Part of a small language model's weights: 3926 steps.
Each number is 200 + 30 x the weight over the matrix's rms, rounded and kept within 0 to 999. Layers, rows and columns count from 0.

# layer 6 attention value, 512x256, rms 0.0647, rows 58-112, columns 192-255
250,251,230,148,208,207,220,247,194,196,251,192,204,177,229,197,163,186,241,158,184,265,187,222,172,230,214,200,206,225,200,215,182,189,171,230,209,161,192,183,178,229,195,152,224,196,211,142,198,241,187,217,157,225,207,143,172,198,219,207,219,179,199,149
259,201,223,205,230,204,230,199,201,210,198,175,179,223,185,255,175,173,239,191,204,250,178,202,194,167,211,214,167,212,208,233,172,188,213,259,217,192,214,190,260,169,171,151,178,155,216,247,206,225,190,163,213,197,192,213,166,200,204,159,185,146,183,255
220,217,139,97,171,240,181,265,156,233,259,213,187,255,161,208,239,176,215,216,161,202,193,231,208,189,184,183,170,234,199,221,205,213,210,161,120,249,212,191,197,226,261,130,180,178,216,199,181,208,161,231,208,187,180,147,236,190,215,196,161,146,191,210
231,170,188,228,139,200,182,204,201,127,233,217,212,224,140,198,186,243,184,220,202,200,236,241,186,227,219,204,200,220,191,264,247,247,175,114,191,221,210,164,209,201,209,124,176,179,143,221,196,167,177,153,246,216,204,189,231,193,214,183,243,211,256,201
225,200,197,171,215,212,220,218,193,143,198,220,230,192,200,171,195,235,231,202,252,191,217,191,184,193,215,203,221,181,137,200,169,154,132,205,202,176,162,177,206,172,216,211,204,173,168,188,178,163,205,191,217,192,168,223,165,218,198,213,191,255,229,180
219,199,185,121,218,180,230,222,191,196,150,168,203,192,177,219,206,191,231,248,207,204,202,154,203,195,214,178,197,160,192,202,206,164,182,256,198,253,194,234,205,157,160,217,183,186,264,216,202,220,202,207,174,210,230,208,167,260,242,187,114,173,194,240
190,219,196,168,196,180,214,197,238,195,190,225,244,180,185,191,217,178,230,233,167,169,245,163,247,178,179,202,203,188,201,211,207,177,181,236,220,245,249,191,227,190,220,204,219,251,230,185,192,207,181,165,217,251,211,209,223,181,198,216,212,227,120,168
201,220,243,227,161,214,235,144,226,211,200,270,197,128,248,184,167,195,230,196,162,261,227,224,222,238,200,192,195,207,173,153,184,178,259,242,184,167,185,153,227,190,215,196,220,227,238,220,193,222,179,182,145,108,215,240,248,226,215,218,169,210,166,195
215,222,198,223,234,236,213,173,219,228,223,206,215,169,196,166,256,175,142,208,240,178,201,148,149,197,216,241,158,212,174,183,169,182,179,219,173,188,160,236,203,217,231,230,247,226,198,206,168,206,204,219,199,209,272,255,198,190,245,221,191,200,204,170
182,188,155,202,192,218,182,142,195,213,205,193,209,214,191,219,174,182,220,204,229,241,171,171,185,222,216,175,277,201,213,191,250,224,227,214,209,169,182,207,204,162,238,189,198,173,199,200,221,177,242,228,207,237,204,218,224,181,161,208,204,161,225,182
238,180,241,230,188,212,253,150,158,215,258,268,197,207,237,238,169,250,201,201,187,272,167,204,171,226,206,246,235,177,186,176,174,193,207,130,204,254,242,231,211,136,191,218,245,189,194,227,164,241,229,212,261,158,206,174,168,211,205,172,214,241,245,192
196,218,192,241,249,188,190,198,158,239,215,209,212,204,215,243,154,204,256,164,211,212,220,251,179,195,173,226,151,182,244,244,187,160,160,181,208,205,250,205,188,181,187,208,218,261,222,160,224,199,215,161,211,179,205,214,225,215,192,224,211,251,217,227
194,214,167,217,210,218,148,207,184,268,219,211,175,199,212,229,213,216,155,231,216,261,181,218,179,223,173,226,202,249,171,224,230,220,201,232,274,190,140,159,198,229,196,187,190,157,269,191,250,223,195,232,201,202,174,200,183,276,192,180,192,188,204,209
209,198,213,189,220,186,199,195,160,230,150,231,217,174,210,252,256,211,153,216,215,194,213,173,217,162,182,210,219,202,201,228,189,164,214,170,221,223,166,209,109,154,185,263,197,156,198,203,109,238,250,184,154,171,191,155,136,184,213,217,187,241,186,220
191,191,215,200,188,191,207,228,145,198,227,197,192,150,190,176,239,226,231,176,174,175,209,201,215,218,211,232,217,186,216,203,213,226,174,243,165,171,167,230,190,211,220,177,236,171,234,184,198,218,215,186,190,204,189,169,199,193,237,246,222,180,292,181
257,230,201,235,218,175,180,120,179,163,196,221,159,206,169,232,166,224,185,222,176,186,244,210,209,200,122,257,205,247,209,184,213,213,238,243,192,216,194,146,214,214,226,184,161,242,166,212,230,207,210,218,245,230,207,139,179,152,222,168,230,235,182,237
173,176,197,216,213,231,185,254,214,192,180,166,244,238,211,217,226,196,204,218,183,181,248,182,193,192,154,180,210,281,187,190,192,152,191,265,192,207,228,282,240,179,206,211,236,166,199,181,176,188,211,238,223,183,208,225,199,185,205,191,207,184,207,126
179,201,152,213,184,178,201,269,215,220,189,160,240,201,219,136,141,158,229,136,201,232,230,229,125,209,174,198,227,145,197,225,231,198,144,156,199,172,193,259,189,189,199,187,180,236,211,221,210,183,176,251,238,166,211,176,181,215,204,150,205,188,221,177
205,229,226,223,162,190,192,252,247,191,226,222,215,228,186,235,207,161,191,222,194,252,127,163,239,214,157,166,176,179,168,172,214,214,166,203,210,123,212,171,196,189,225,228,199,220,240,178,211,194,171,214,179,198,155,151,234,193,200,194,223,228,184,214
272,160,148,203,204,234,230,205,192,207,215,175,194,191,196,208,211,192,159,171,201,219,210,211,201,212,145,145,233,196,171,221,188,169,197,189,134,219,232,225,206,185,143,209,247,239,181,207,163,195,196,224,251,250,170,150,173,154,182,202,269,202,220,208
161,200,228,226,136,245,238,166,256,195,216,243,187,207,164,180,214,226,142,204,210,196,234,194,154,179,216,210,216,218,204,187,148,215,183,194,194,189,186,214,200,251,186,231,229,178,196,147,168,146,179,241,198,172,138,146,184,169,225,204,206,190,176,210
225,227,264,187,167,252,166,185,213,225,253,206,178,206,220,151,237,155,206,157,182,251,226,162,192,173,224,235,180,185,158,200,168,142,168,169,240,227,199,203,219,202,195,188,188,182,233,176,220,182,154,209,190,254,218,199,211,205,209,240,192,188,161,178
183,233,226,211,249,191,177,189,170,209,254,193,222,192,193,212,196,198,148,200,217,175,171,205,204,196,208,162,202,224,231,210,191,179,174,243,233,215,190,212,191,196,149,224,238,207,207,184,256,184,230,280,216,238,228,171,220,200,185,184,283,231,165,241
146,224,212,205,200,250,266,214,162,153,164,152,223,205,183,185,254,154,169,216,210,224,225,186,243,228,201,231,157,174,169,259,188,210,213,279,135,186,181,194,197,223,173,240,180,190,189,185,235,170,197,187,250,181,185,238,219,189,185,218,176,201,179,233
209,255,183,180,203,161,200,179,159,241,191,241,229,240,183,232,196,152,181,197,193,273,143,226,162,170,185,239,266,187,137,164,193,208,208,211,164,239,203,152,182,156,197,235,193,171,191,179,175,191,203,252,186,225,148,189,155,199,193,233,196,149,184,170
208,223,176,152,276,217,148,202,189,210,192,210,175,226,241,239,190,209,161,255,211,199,214,155,155,159,176,151,261,188,181,209,217,193,205,218,217,194,208,205,157,216,139,238,197,191,209,199,203,213,214,224,237,104,248,233,172,254,178,184,252,177,174,228
173,139,221,188,189,229,174,210,181,172,222,205,250,211,219,194,169,244,204,224,198,195,160,155,198,149,165,214,219,224,161,132,201,182,183,255,156,245,172,212,131,157,205,219,200,204,137,181,197,179,288,196,234,199,155,174,181,177,182,153,209,185,257,246
228,120,184,189,160,200,164,230,209,181,134,222,180,139,254,208,206,234,201,220,211,242,208,210,207,143,194,175,190,254,133,204,184,177,238,160,185,164,212,154,211,204,224,232,174,246,243,152,243,188,231,177,197,172,193,221,222,274,250,180,163,132,161,207
172,241,199,275,215,178,223,177,157,187,228,199,212,193,194,253,197,244,195,187,186,174,201,173,290,204,140,191,155,195,188,186,195,218,161,228,267,222,162,196,233,194,209,242,186,206,225,227,175,197,166,184,210,232,229,267,231,165,167,217,236,239,164,208
229,234,178,194,173,170,165,181,208,224,196,168,169,220,212,179,173,150,222,223,215,233,238,182,269,185,170,187,192,207,194,205,222,177,189,226,187,182,168,213,201,165,200,228,181,133,198,171,159,224,177,212,195,185,165,228,230,212,217,231,274,140,215,221
198,174,161,252,160,179,165,217,248,174,254,191,219,179,187,224,164,224,221,167,240,217,234,138,155,217,163,229,243,139,180,244,161,221,195,198,215,154,126,196,209,198,191,172,222,201,180,215,196,199,179,217,185,226,222,217,150,169,213,148,149,197,181,179
135,180,216,153,244,189,199,237,244,215,213,187,191,159,188,178,200,152,180,219,246,107,212,227,216,135,171,215,148,174,175,191,168,213,182,146,186,206,243,205,229,191,188,248,168,181,223,248,243,156,145,147,192,232,189,201,251,185,214,192,156,186,203,214
202,218,156,212,221,213,168,172,174,245,228,279,108,231,164,157,210,175,137,204,257,202,148,182,153,193,270,125,143,252,179,162,203,230,140,187,205,211,227,171,216,226,186,174,195,232,171,162,198,149,205,246,128,179,197,254,168,181,197,217,196,198,218,195
136,200,161,199,262,143,162,180,229,213,251,175,193,193,205,196,220,179,159,211,187,200,186,241,181,172,246,176,207,134,205,177,197,207,214,164,189,249,203,221,198,204,221,256,244,237,162,226,188,154,223,214,207,201,188,255,167,221,196,150,206,182,141,243
202,240,135,238,192,180,241,219,199,190,248,219,269,228,163,180,184,221,138,159,198,219,187,250,215,250,220,145,212,186,173,254,196,195,179,199,206,166,156,185,190,171,140,170,259,162,194,217,207,191,142,288,168,210,207,196,245,145,196,159,185,251,159,218
246,177,104,173,221,212,168,194,199,195,180,220,211,187,160,203,164,206,241,196,221,227,176,286,158,215,175,207,163,203,210,144,246,186,224,215,196,216,234,196,191,192,185,181,144,182,245,203,225,182,171,139,191,240,205,200,191,252,249,201,206,208,182,194
162,190,196,224,168,204,180,224,149,209,171,234,221,173,202,160,227,214,174,162,222,224,176,193,177,174,179,208,199,169,191,252,217,230,209,204,216,217,139,210,193,214,224,212,241,230,231,274,203,206,217,249,156,128,160,198,141,223,200,194,189,178,196,215
188,229,245,129,216,192,271,127,213,148,207,182,186,247,217,146,247,137,261,225,200,217,196,195,252,165,192,212,243,200,231,201,154,165,185,193,184,246,227,245,191,253,228,200,185,219,190,232,195,225,189,186,195,180,191,209,165,216,158,209,178,192,221,189
200,167,185,215,198,197,222,208,184,177,181,245,211,224,185,179,208,224,143,240,198,180,175,170,216,160,212,213,200,230,201,137,191,185,141,186,207,222,211,216,199,173,219,227,206,250,179,168,197,184,255,177,214,213,242,194,199,211,193,165,261,228,224,160
209,244,174,208,232,235,133,224,225,204,136,202,206,236,204,207,158,169,216,136,231,191,199,241,174,191,229,125,210,229,202,224,159,196,225,247,183,206,209,206,182,129,224,306,165,201,191,209,212,133,202,236,218,198,188,236,254,236,164,248,236,234,234,197
216,246,156,214,195,239,181,186,195,148,220,160,160,182,241,185,154,179,183,159,159,182,160,183,204,192,170,202,193,205,237,158,215,222,202,180,191,219,197,224,255,234,220,245,204,214,207,183,245,210,157,228,182,187,182,208,190,221,215,228,243,226,246,242
163,108,177,211,223,239,170,227,171,207,236,289,234,117,242,203,249,175,201,250,216,135,172,206,222,181,238,210,198,194,212,195,181,131,177,130,200,185,268,162,153,219,258,193,157,260,196,196,250,200,211,165,218,98,215,146,164,197,149,211,173,171,139,213
207,200,163,218,186,185,155,156,195,144,197,192,202,125,145,178,222,247,191,259,265,216,166,176,200,198,192,196,251,196,201,155,174,173,199,224,212,191,245,241,143,171,227,189,196,166,184,198,206,155,230,180,269,204,175,171,233,213,191,198,192,233,199,208
226,162,277,184,167,216,236,270,156,185,244,170,172,161,176,171,219,192,246,179,144,194,194,223,173,196,243,195,203,152,195,185,197,172,191,171,202,212,210,209,142,191,172,209,208,237,187,197,200,202,220,139,173,238,183,217,200,214,173,181,220,177,222,205
184,197,182,170,285,180,194,192,182,211,212,213,190,209,148,198,168,233,163,234,189,165,215,220,186,195,212,189,185,160,178,218,266,152,207,168,266,237,231,199,180,158,167,187,203,197,218,206,172,223,162,181,198,227,217,213,211,206,224,237,247,159,218,218
257,225,253,193,208,247,218,98,216,237,205,209,229,215,191,164,219,172,208,180,184,207,201,273,175,234,189,199,182,173,158,247,196,157,212,253,146,225,213,211,168,262,187,226,201,183,155,256,171,229,211,191,204,184,208,170,183,243,166,189,224,161,178,246
164,196,212,243,246,191,187,224,176,175,140,145,180,166,220,196,218,247,213,196,210,163,223,202,203,129,190,173,215,216,226,234,213,227,198,202,191,194,197,204,123,231,222,220,189,239,243,182,220,195,231,209,228,127,143,180,199,219,185,207,251,211,186,183
195,195,186,204,198,213,223,192,256,215,192,177,198,232,194,214,172,186,225,199,152,166,266,165,178,160,155,239,155,175,190,225,216,213,224,253,167,199,220,201,166,210,139,216,210,223,234,232,217,178,181,208,177,176,183,170,183,193,233,205,259,198,255,170
220,198,195,234,148,162,207,210,240,186,218,241,211,195,240,186,213,164,203,178,192,207,150,217,194,207,230,203,218,168,136,216,162,158,230,144,224,244,250,237,168,155,218,181,178,229,225,189,191,216,221,158,182,260,202,210,216,172,236,190,196,196,217,216
156,219,216,183,238,217,189,197,232,174,197,171,191,210,214,214,168,230,179,175,173,205,188,164,192,123,186,153,195,169,239,221,239,157,210,255,216,161,205,188,241,213,191,239,172,189,210,223,202,194,178,159,151,185,213,205,202,167,186,187,276,233,206,231
199,212,158,204,181,206,220,212,238,213,195,129,174,274,142,195,197,246,189,235,169,268,182,213,173,207,172,144,190,155,218,204,190,191,187,225,205,198,233,209,208,190,168,191,203,176,147,192,139,215,176,192,179,251,230,234,252,248,174,174,204,175,249,202
222,178,190,221,264,204,229,221,181,162,180,141,208,155,200,282,131,169,156,213,203,171,236,146,216,238,237,211,193,208,197,188,176,231,214,236,153,214,244,239,195,199,177,188,176,165,223,197,196,218,197,135,212,183,192,178,231,174,218,283,199,281,218,228
186,164,254,252,223,155,170,192,199,176,190,245,194,220,212,184,169,164,244,143,173,164,207,214,155,181,223,241,190,146,202,189,221,201,197,206,200,223,217,206,268,206,262,175,221,256,206,165,202,208,175,191,264,211,235,249,188,170,193,230,191,224,213,172
189,263,273,205,176,219,121,172,224,216,282,232,211,132,170,166,193,128,229,218,217,174,182,193,221,212,259,224,145,199,225,174,150,196,225,150,186,171,226,183,199,195,240,250,208,202,266,179,229,151,176,211,179,195,196,227,239,226,262,169,225,210,201,203
136,224,229,227,175,149,229,188,174,187,155,135,182,198,213,162,194,194,179,201,185,207,204,232,202,199,213,192,198,211,181,177,236,202,192,218,230,167,244,218,227,146,164,180,249,198,162,189,225,202,243,185,222,169,221,179,196,223,216,236,254,178,222,189
# layer 6 attention output (transposed), 512x256, rms 0.237, rows 58-111, columns 192-255
132,168,200,204,203,169,211,178,216,191,260,206,165,189,191,208,210,219,222,213,143,189,190,250,166,186,208,191,212,200,205,177,198,127,209,226,215,157,179,174,221,213,217,253,222,194,177,166,176,189,217,181,176,163,193,137,175,188,165,194,221,217,227,263
206,177,133,230,212,180,176,164,235,227,164,154,163,127,183,188,166,206,215,184,170,209,220,200,167,178,151,175,161,194,273,128,242,215,220,158,145,205,226,189,221,210,231,257,195,203,136,189,160,238,232,176,195,188,200,232,223,211,197,191,240,248,153,189
218,185,253,166,199,257,200,194,212,178,215,248,189,227,185,202,198,244,157,243,225,181,211,171,226,213,139,164,150,161,216,175,211,205,173,255,217,190,170,173,212,191,164,180,208,212,170,190,216,194,156,225,216,284,211,197,237,242,223,257,141,205,223,187
152,136,217,250,214,231,214,182,224,197,203,228,186,213,245,232,154,241,157,194,227,206,249,185,218,165,195,180,209,163,188,134,221,249,249,205,141,215,211,200,163,213,160,249,230,132,214,214,174,184,281,182,238,289,281,180,189,212,190,176,270,177,149,154
216,151,213,162,229,209,240,233,187,165,140,187,196,210,157,230,177,197,222,158,227,248,204,189,141,163,231,221,154,198,205,192,198,166,184,222,198,192,222,138,192,174,235,197,187,189,223,227,195,148,149,164,177,225,222,213,221,245,239,137,186,203,201,204
229,211,222,137,198,149,169,155,177,277,162,169,180,215,240,207,232,181,215,258,174,188,181,195,204,201,231,175,209,177,225,205,214,182,195,196,220,209,218,146,144,154,200,282,225,223,142,191,197,176,195,242,140,186,166,242,202,229,217,212,148,219,189,219
213,195,234,211,166,150,219,216,136,222,232,146,207,220,145,227,173,237,175,262,197,179,217,249,207,209,165,153,176,232,202,215,169,227,167,186,220,190,172,186,217,216,196,148,239,179,195,205,222,143,165,184,189,209,211,217,228,231,214,193,181,210,244,203
186,169,196,190,230,189,210,134,175,188,188,166,223,213,192,148,239,148,230,253,198,206,207,149,174,190,251,182,254,229,205,209,218,181,201,152,249,267,148,242,193,210,242,142,177,236,170,222,209,155,147,252,230,167,228,215,186,260,206,167,199,184,206,176
190,183,166,182,266,185,199,168,202,206,188,216,201,217,241,223,173,202,221,166,146,207,180,209,173,204,164,233,218,198,223,209,141,234,173,197,159,218,212,125,146,204,230,162,161,209,200,170,190,224,239,191,254,220,233,202,226,196,214,170,217,211,229,224
217,259,216,180,192,210,198,176,225,170,204,198,165,173,180,166,162,143,208,182,224,225,198,228,244,195,196,226,174,123,181,197,165,243,237,240,170,235,188,183,207,148,212,215,240,181,143,215,258,161,211,211,231,234,176,197,214,130,232,127,222,229,193,209
198,168,228,183,209,203,127,201,244,191,165,180,177,173,199,213,233,194,209,295,309,227,206,205,140,178,208,156,211,179,197,183,206,190,217,276,179,241,185,196,215,193,192,183,229,211,198,254,160,210,153,174,231,222,216,176,138,213,199,190,184,206,163,220
184,250,192,236,174,181,200,152,186,172,252,236,195,213,216,184,218,206,232,180,202,206,170,192,157,224,205,218,211,199,159,158,209,128,209,186,158,210,154,219,221,224,186,171,239,184,124,225,168,126,264,186,220,284,198,123,192,174,189,260,167,207,221,226
180,197,204,136,154,229,253,225,236,167,173,249,188,148,199,231,209,250,179,167,160,204,173,137,198,219,214,161,217,157,223,184,189,145,256,194,172,246,196,222,167,218,233,143,204,172,245,208,220,212,234,150,161,204,215,178,176,164,174,183,213,218,203,249
185,182,180,173,207,177,210,233,147,189,224,108,194,194,221,179,214,212,219,204,208,225,195,242,176,177,273,246,207,179,215,206,182,203,158,183,252,199,182,194,195,188,238,177,234,219,212,178,220,187,192,157,259,175,150,153,155,301,212,263,194,155,186,217
199,171,209,239,175,195,146,207,195,163,181,196,240,212,234,219,224,206,176,205,218,251,245,197,175,171,232,209,257,191,159,175,193,215,169,212,252,235,197,174,189,194,199,195,240,191,196,137,111,238,212,235,188,188,175,165,191,210,195,215,171,186,111,218
198,202,235,186,208,167,207,172,172,216,241,220,153,233,140,159,176,193,232,214,236,206,231,189,225,234,203,227,148,227,208,206,260,195,206,198,241,234,205,247,186,198,183,199,191,180,173,178,208,162,184,192,162,241,171,148,238,165,171,230,221,209,242,198
214,182,207,204,203,255,178,274,267,190,133,191,189,226,216,190,195,127,237,179,173,244,216,186,221,181,228,190,234,200,235,226,206,225,195,203,185,195,114,157,262,185,235,219,199,116,223,213,172,194,192,197,199,237,236,198,208,209,164,216,168,233,192,235
213,163,181,213,229,185,190,233,192,172,202,247,196,189,166,227,231,175,199,169,233,219,185,194,250,124,211,185,158,266,174,159,185,229,196,193,217,139,211,144,164,205,226,128,288,171,213,163,189,210,246,204,253,172,200,192,195,175,211,211,215,177,166,215
135,196,199,177,184,269,208,250,229,125,198,265,272,149,163,159,192,260,214,201,230,183,172,183,199,205,188,196,181,198,277,193,178,155,175,215,165,212,199,192,180,228,258,180,187,184,277,205,215,206,225,185,187,189,186,181,243,208,156,213,220,184,254,190
185,149,201,255,156,150,180,189,214,155,191,153,202,187,144,211,157,231,210,150,170,183,218,234,219,185,188,201,196,173,234,173,218,159,200,225,176,190,203,162,200,164,190,254,216,166,203,157,221,146,249,213,251,185,194,167,215,228,131,235,249,214,162,204
190,264,198,275,166,168,184,233,148,124,180,200,178,126,201,208,191,244,259,216,233,184,223,208,159,242,197,228,259,200,185,169,173,185,197,127,236,180,197,197,230,185,197,198,278,161,213,216,155,226,194,175,206,177,237,271,155,229,200,176,198,239,283,219
115,165,209,159,184,146,283,207,125,177,205,223,265,176,189,180,221,181,187,247,209,153,143,244,188,203,156,208,281,177,215,146,247,175,244,167,214,221,231,152,174,176,195,208,180,151,210,253,190,171,212,194,238,227,151,147,216,196,186,254,206,261,206,251
171,221,215,173,242,210,179,263,262,198,223,187,204,182,156,187,188,225,247,203,136,208,127,235,175,219,224,212,147,232,219,277,190,226,222,198,203,157,204,211,182,164,260,245,161,168,185,172,192,194,192,114,171,238,197,215,192,174,234,155,268,172,202,206
280,228,149,191,227,169,169,252,205,208,203,189,172,257,246,195,197,229,229,214,188,261,188,148,156,235,231,250,181,214,175,266,219,168,203,158,188,185,235,203,183,252,238,144,170,150,244,168,239,164,189,138,194,225,173,173,245,185,223,198,140,208,161,209
185,170,238,163,171,186,198,187,174,219,213,209,180,179,204,200,226,214,189,251,245,222,154,219,222,192,228,181,234,204,259,166,173,201,163,215,234,171,173,140,239,177,274,235,169,263,212,235,209,160,188,147,215,188,212,210,209,211,188,224,201,191,178,213
200,227,178,209,176,215,179,217,195,220,241,144,209,194,211,255,242,247,214,187,163,182,253,144,198,207,194,128,173,214,223,182,148,118,187,159,136,193,198,172,193,217,244,155,154,238,177,183,219,236,133,158,132,219,242,274,187,159,178,304,190,217,234,187
247,206,188,264,152,187,198,164,199,189,179,168,236,245,166,245,171,212,267,221,234,271,181,254,191,240,243,223,231,213,197,194,172,178,201,243,171,231,229,184,220,160,242,231,215,250,217,245,161,179,200,202,140,192,221,252,193,196,169,182,178,245,191,179
215,237,230,169,220,192,206,186,225,220,223,168,213,222,183,157,267,163,168,195,173,210,225,243,239,180,213,228,251,227,213,171,262,153,233,154,235,282,218,207,159,223,159,217,204,204,199,194,236,139,193,249,181,216,193,203,229,196,213,181,188,197,219,195
200,216,189,184,180,262,209,190,221,240,170,200,227,220,174,201,191,273,225,160,238,228,217,194,196,246,206,209,159,253,212,209,187,241,211,236,159,141,170,168,195,178,204,183,159,168,223,190,244,198,200,212,189,219,208,223,234,205,240,213,241,229,246,161
230,184,224,187,207,201,178,260,243,210,234,241,195,166,224,188,191,208,206,195,245,189,206,214,204,162,185,214,187,193,156,194,188,161,170,227,174,166,210,181,205,174,273,205,248,238,241,189,184,219,195,219,250,181,191,154,199,171,213,230,211,237,247,218
151,140,244,235,207,157,134,121,162,166,200,192,162,192,212,244,175,307,155,142,156,165,212,239,199,201,203,159,211,187,204,177,234,260,191,169,229,222,197,200,214,204,152,234,208,240,223,221,228,180,206,144,197,124,218,271,219,165,204,216,211,235,198,216
195,224,186,181,157,215,263,247,200,234,232,220,230,224,169,209,220,177,185,224,163,138,170,200,240,193,184,224,195,288,214,204,237,236,190,185,191,203,192,239,231,234,189,172,243,213,236,154,165,201,206,244,168,200,212,166,268,205,237,181,203,216,215,228
222,206,203,146,232,214,213,221,193,213,216,211,197,192,158,254,150,157,152,211,168,248,175,218,179,265,175,198,242,164,232,201,175,187,223,229,164,208,256,163,214,183,200,231,154,237,231,246,250,171,138,163,212,203,229,147,214,199,197,191,241,114,260,243
200,267,203,164,189,186,238,167,263,192,203,201,243,173,174,206,246,221,208,196,196,154,167,238,229,244,203,210,230,253,254,161,138,184,176,190,150,214,210,135,192,230,150,172,170,208,183,197,193,200,142,245,144,194,238,205,211,224,248,214,218,268,226,151
175,142,271,208,145,282,194,197,250,121,173,249,211,136,158,228,164,239,206,231,191,201,174,163,173,254,214,203,188,148,237,188,117,196,187,123,224,229,218,208,148,189,195,204,195,140,206,179,188,193,226,162,216,210,215,224,212,177,208,211,194,180,217,184
264,215,221,175,154,135,237,192,206,230,217,162,212,245,193,161,208,187,165,190,117,161,186,185,243,113,198,195,201,195,171,169,181,238,244,185,177,193,192,231,225,153,185,245,239,219,182,207,175,216,265,223,170,227,169,167,206,191,213,142,181,162,216,154
202,206,235,180,203,220,137,230,188,182,185,194,197,201,251,221,254,216,180,219,206,225,183,209,217,158,234,230,232,220,189,172,211,178,172,248,252,176,186,166,217,182,258,183,219,197,220,120,269,174,215,192,205,199,155,190,246,217,238,249,229,230,188,200
191,164,197,165,245,209,236,247,217,209,201,213,204,208,213,251,220,187,192,211,178,164,193,254,167,180,243,222,205,200,224,109,246,218,179,221,166,183,187,214,173,265,216,233,241,222,168,182,252,208,230,261,217,204,211,217,212,215,168,245,195,232,189,179
253,216,199,199,175,185,227,212,183,215,188,157,221,234,201,190,217,184,237,213,241,227,230,232,233,127,193,209,208,182,222,230,199,229,215,224,184,206,216,222,208,255,221,190,226,127,200,159,195,226,262,220,193,203,192,222,200,161,161,141,210,165,200,244
202,240,262,189,190,208,170,169,201,185,254,208,170,191,196,121,157,128,225,256,169,145,185,199,172,155,204,163,173,211,212,202,168,134,198,235,183,188,156,169,200,183,163,223,182,162,157,211,228,202,170,190,170,244,205,136,169,184,197,204,211,168,181,228
262,224,192,215,189,191,139,265,181,173,230,206,179,156,242,235,198,224,260,190,232,188,206,228,163,218,219,210,140,236,192,215,182,198,165,226,217,151,221,222,183,190,243,142,187,172,188,138,108,200,144,199,178,253,221,178,194,152,192,183,258,219,192,230
240,226,218,117,210,271,202,205,252,238,184,247,239,152,173,215,223,219,157,226,120,227,219,222,201,206,175,178,210,253,230,227,197,197,242,224,188,243,149,202,209,238,131,167,179,217,166,193,272,193,194,280,205,248,253,283,195,176,229,189,210,210,238,185
231,257,227,153,172,191,154,233,233,245,220,167,232,229,222,266,154,190,199,125,175,186,196,225,191,166,213,185,172,168,210,255,244,214,215,230,174,194,202,152,212,171,224,213,260,203,233,197,195,201,189,242,195,227,197,252,196,250,252,143,229,219,227,159
191,193,162,171,188,231,212,214,193,195,216,202,223,242,182,266,240,245,177,223,244,201,237,250,250,208,259,219,258,235,178,216,218,187,152,221,170,204,194,174,243,195,163,168,188,220,136,189,208,203,177,220,227,142,139,169,217,247,192,211,234,243,238,181
200,207,255,194,170,214,245,221,181,200,238,181,210,178,185,235,214,208,194,189,240,186,233,159,247,201,185,234,175,181,193,188,186,210,227,220,171,189,227,163,175,149,192,216,212,190,188,169,181,159,223,230,162,208,192,204,206,215,228,213,137,211,217,186
184,200,174,205,196,208,145,269,187,203,201,144,207,166,205,173,189,205,220,185,251,258,188,217,183,227,204,172,229,125,154,93,165,165,189,195,195,248,198,210,233,176,150,266,223,190,193,197,233,201,206,175,204,198,181,191,255,186,208,145,247,150,171,176
232,189,260,224,242,220,190,194,221,203,215,263,177,228,178,228,262,189,147,194,167,211,249,219,223,182,231,219,125,238,185,221,168,209,222,180,198,204,185,203,248,217,172,158,187,286,210,194,192,188,236,139,153,213,179,209,213,214,192,225,177,186,164,209
195,223,199,175,173,135,167,252,186,168,157,251,172,237,247,207,216,272,154,134,268,180,202,166,201,239,253,139,227,211,163,213,201,224,276,149,197,163,156,236,201,229,204,210,203,153,200,178,206,176,192,223,182,146,275,198,270,200,214,272,193,241,204,227
186,192,234,204,229,177,250,225,193,235,206,181,230,200,196,194,232,196,146,212,171,211,170,207,204,191,212,210,216,220,212,212,211,228,148,256,157,198,169,175,184,155,197,215,157,173,147,204,155,137,213,212,258,207,251,189,150,252,260,204,212,122,153,170
225,237,272,181,199,189,167,252,254,194,133,248,167,191,164,213,154,247,205,246,183,261,240,206,240,234,184,196,183,269,209,215,155,235,216,190,207,210,194,237,161,198,206,223,239,201,185,144,219,234,158,245,155,199,211,255,184,217,187,208,249,198,188,216
253,193,182,230,150,168,201,187,224,191,155,220,205,151,198,241,146,229,205,162,226,184,173,208,255,213,163,246,241,211,221,213,213,160,148,200,186,156,205,160,129,203,167,219,181,169,198,219,222,203,220,140,263,159,208,169,211,191,201,239,191,212,194,164
238,153,216,168,175,257,166,210,203,154,214,175,217,242,221,228,185,205,189,267,235,221,254,227,164,240,192,244,218,202,185,234,223,219,222,152,203,215,221,232,195,190,190,200,187,253,171,178,211,263,161,197,129,255,197,214,178,204,146,186,214,187,200,232
173,128,178,235,187,230,203,134,232,200,173,180,188,166,245,229,225,162,146,184,260,231,179,200,159,186,197,200,243,199,234,212,227,153,147,223,236,201,212,182,200,152,210,209,210,170,284,210,220,181,132,198,259,203,184,137,173,203,170,248,215,264,220,184
153,222,196,156,240,202,199,214,221,211,201,261,196,199,158,224,168,182,173,282,152,236,146,235,136,219,211,167,216,235,169,208,184,186,208,239,208,197,242,221,192,170,171,152,197,262,194,206,176,197,116,284,208,234,259,169,238,193,257,159,265,196,200,220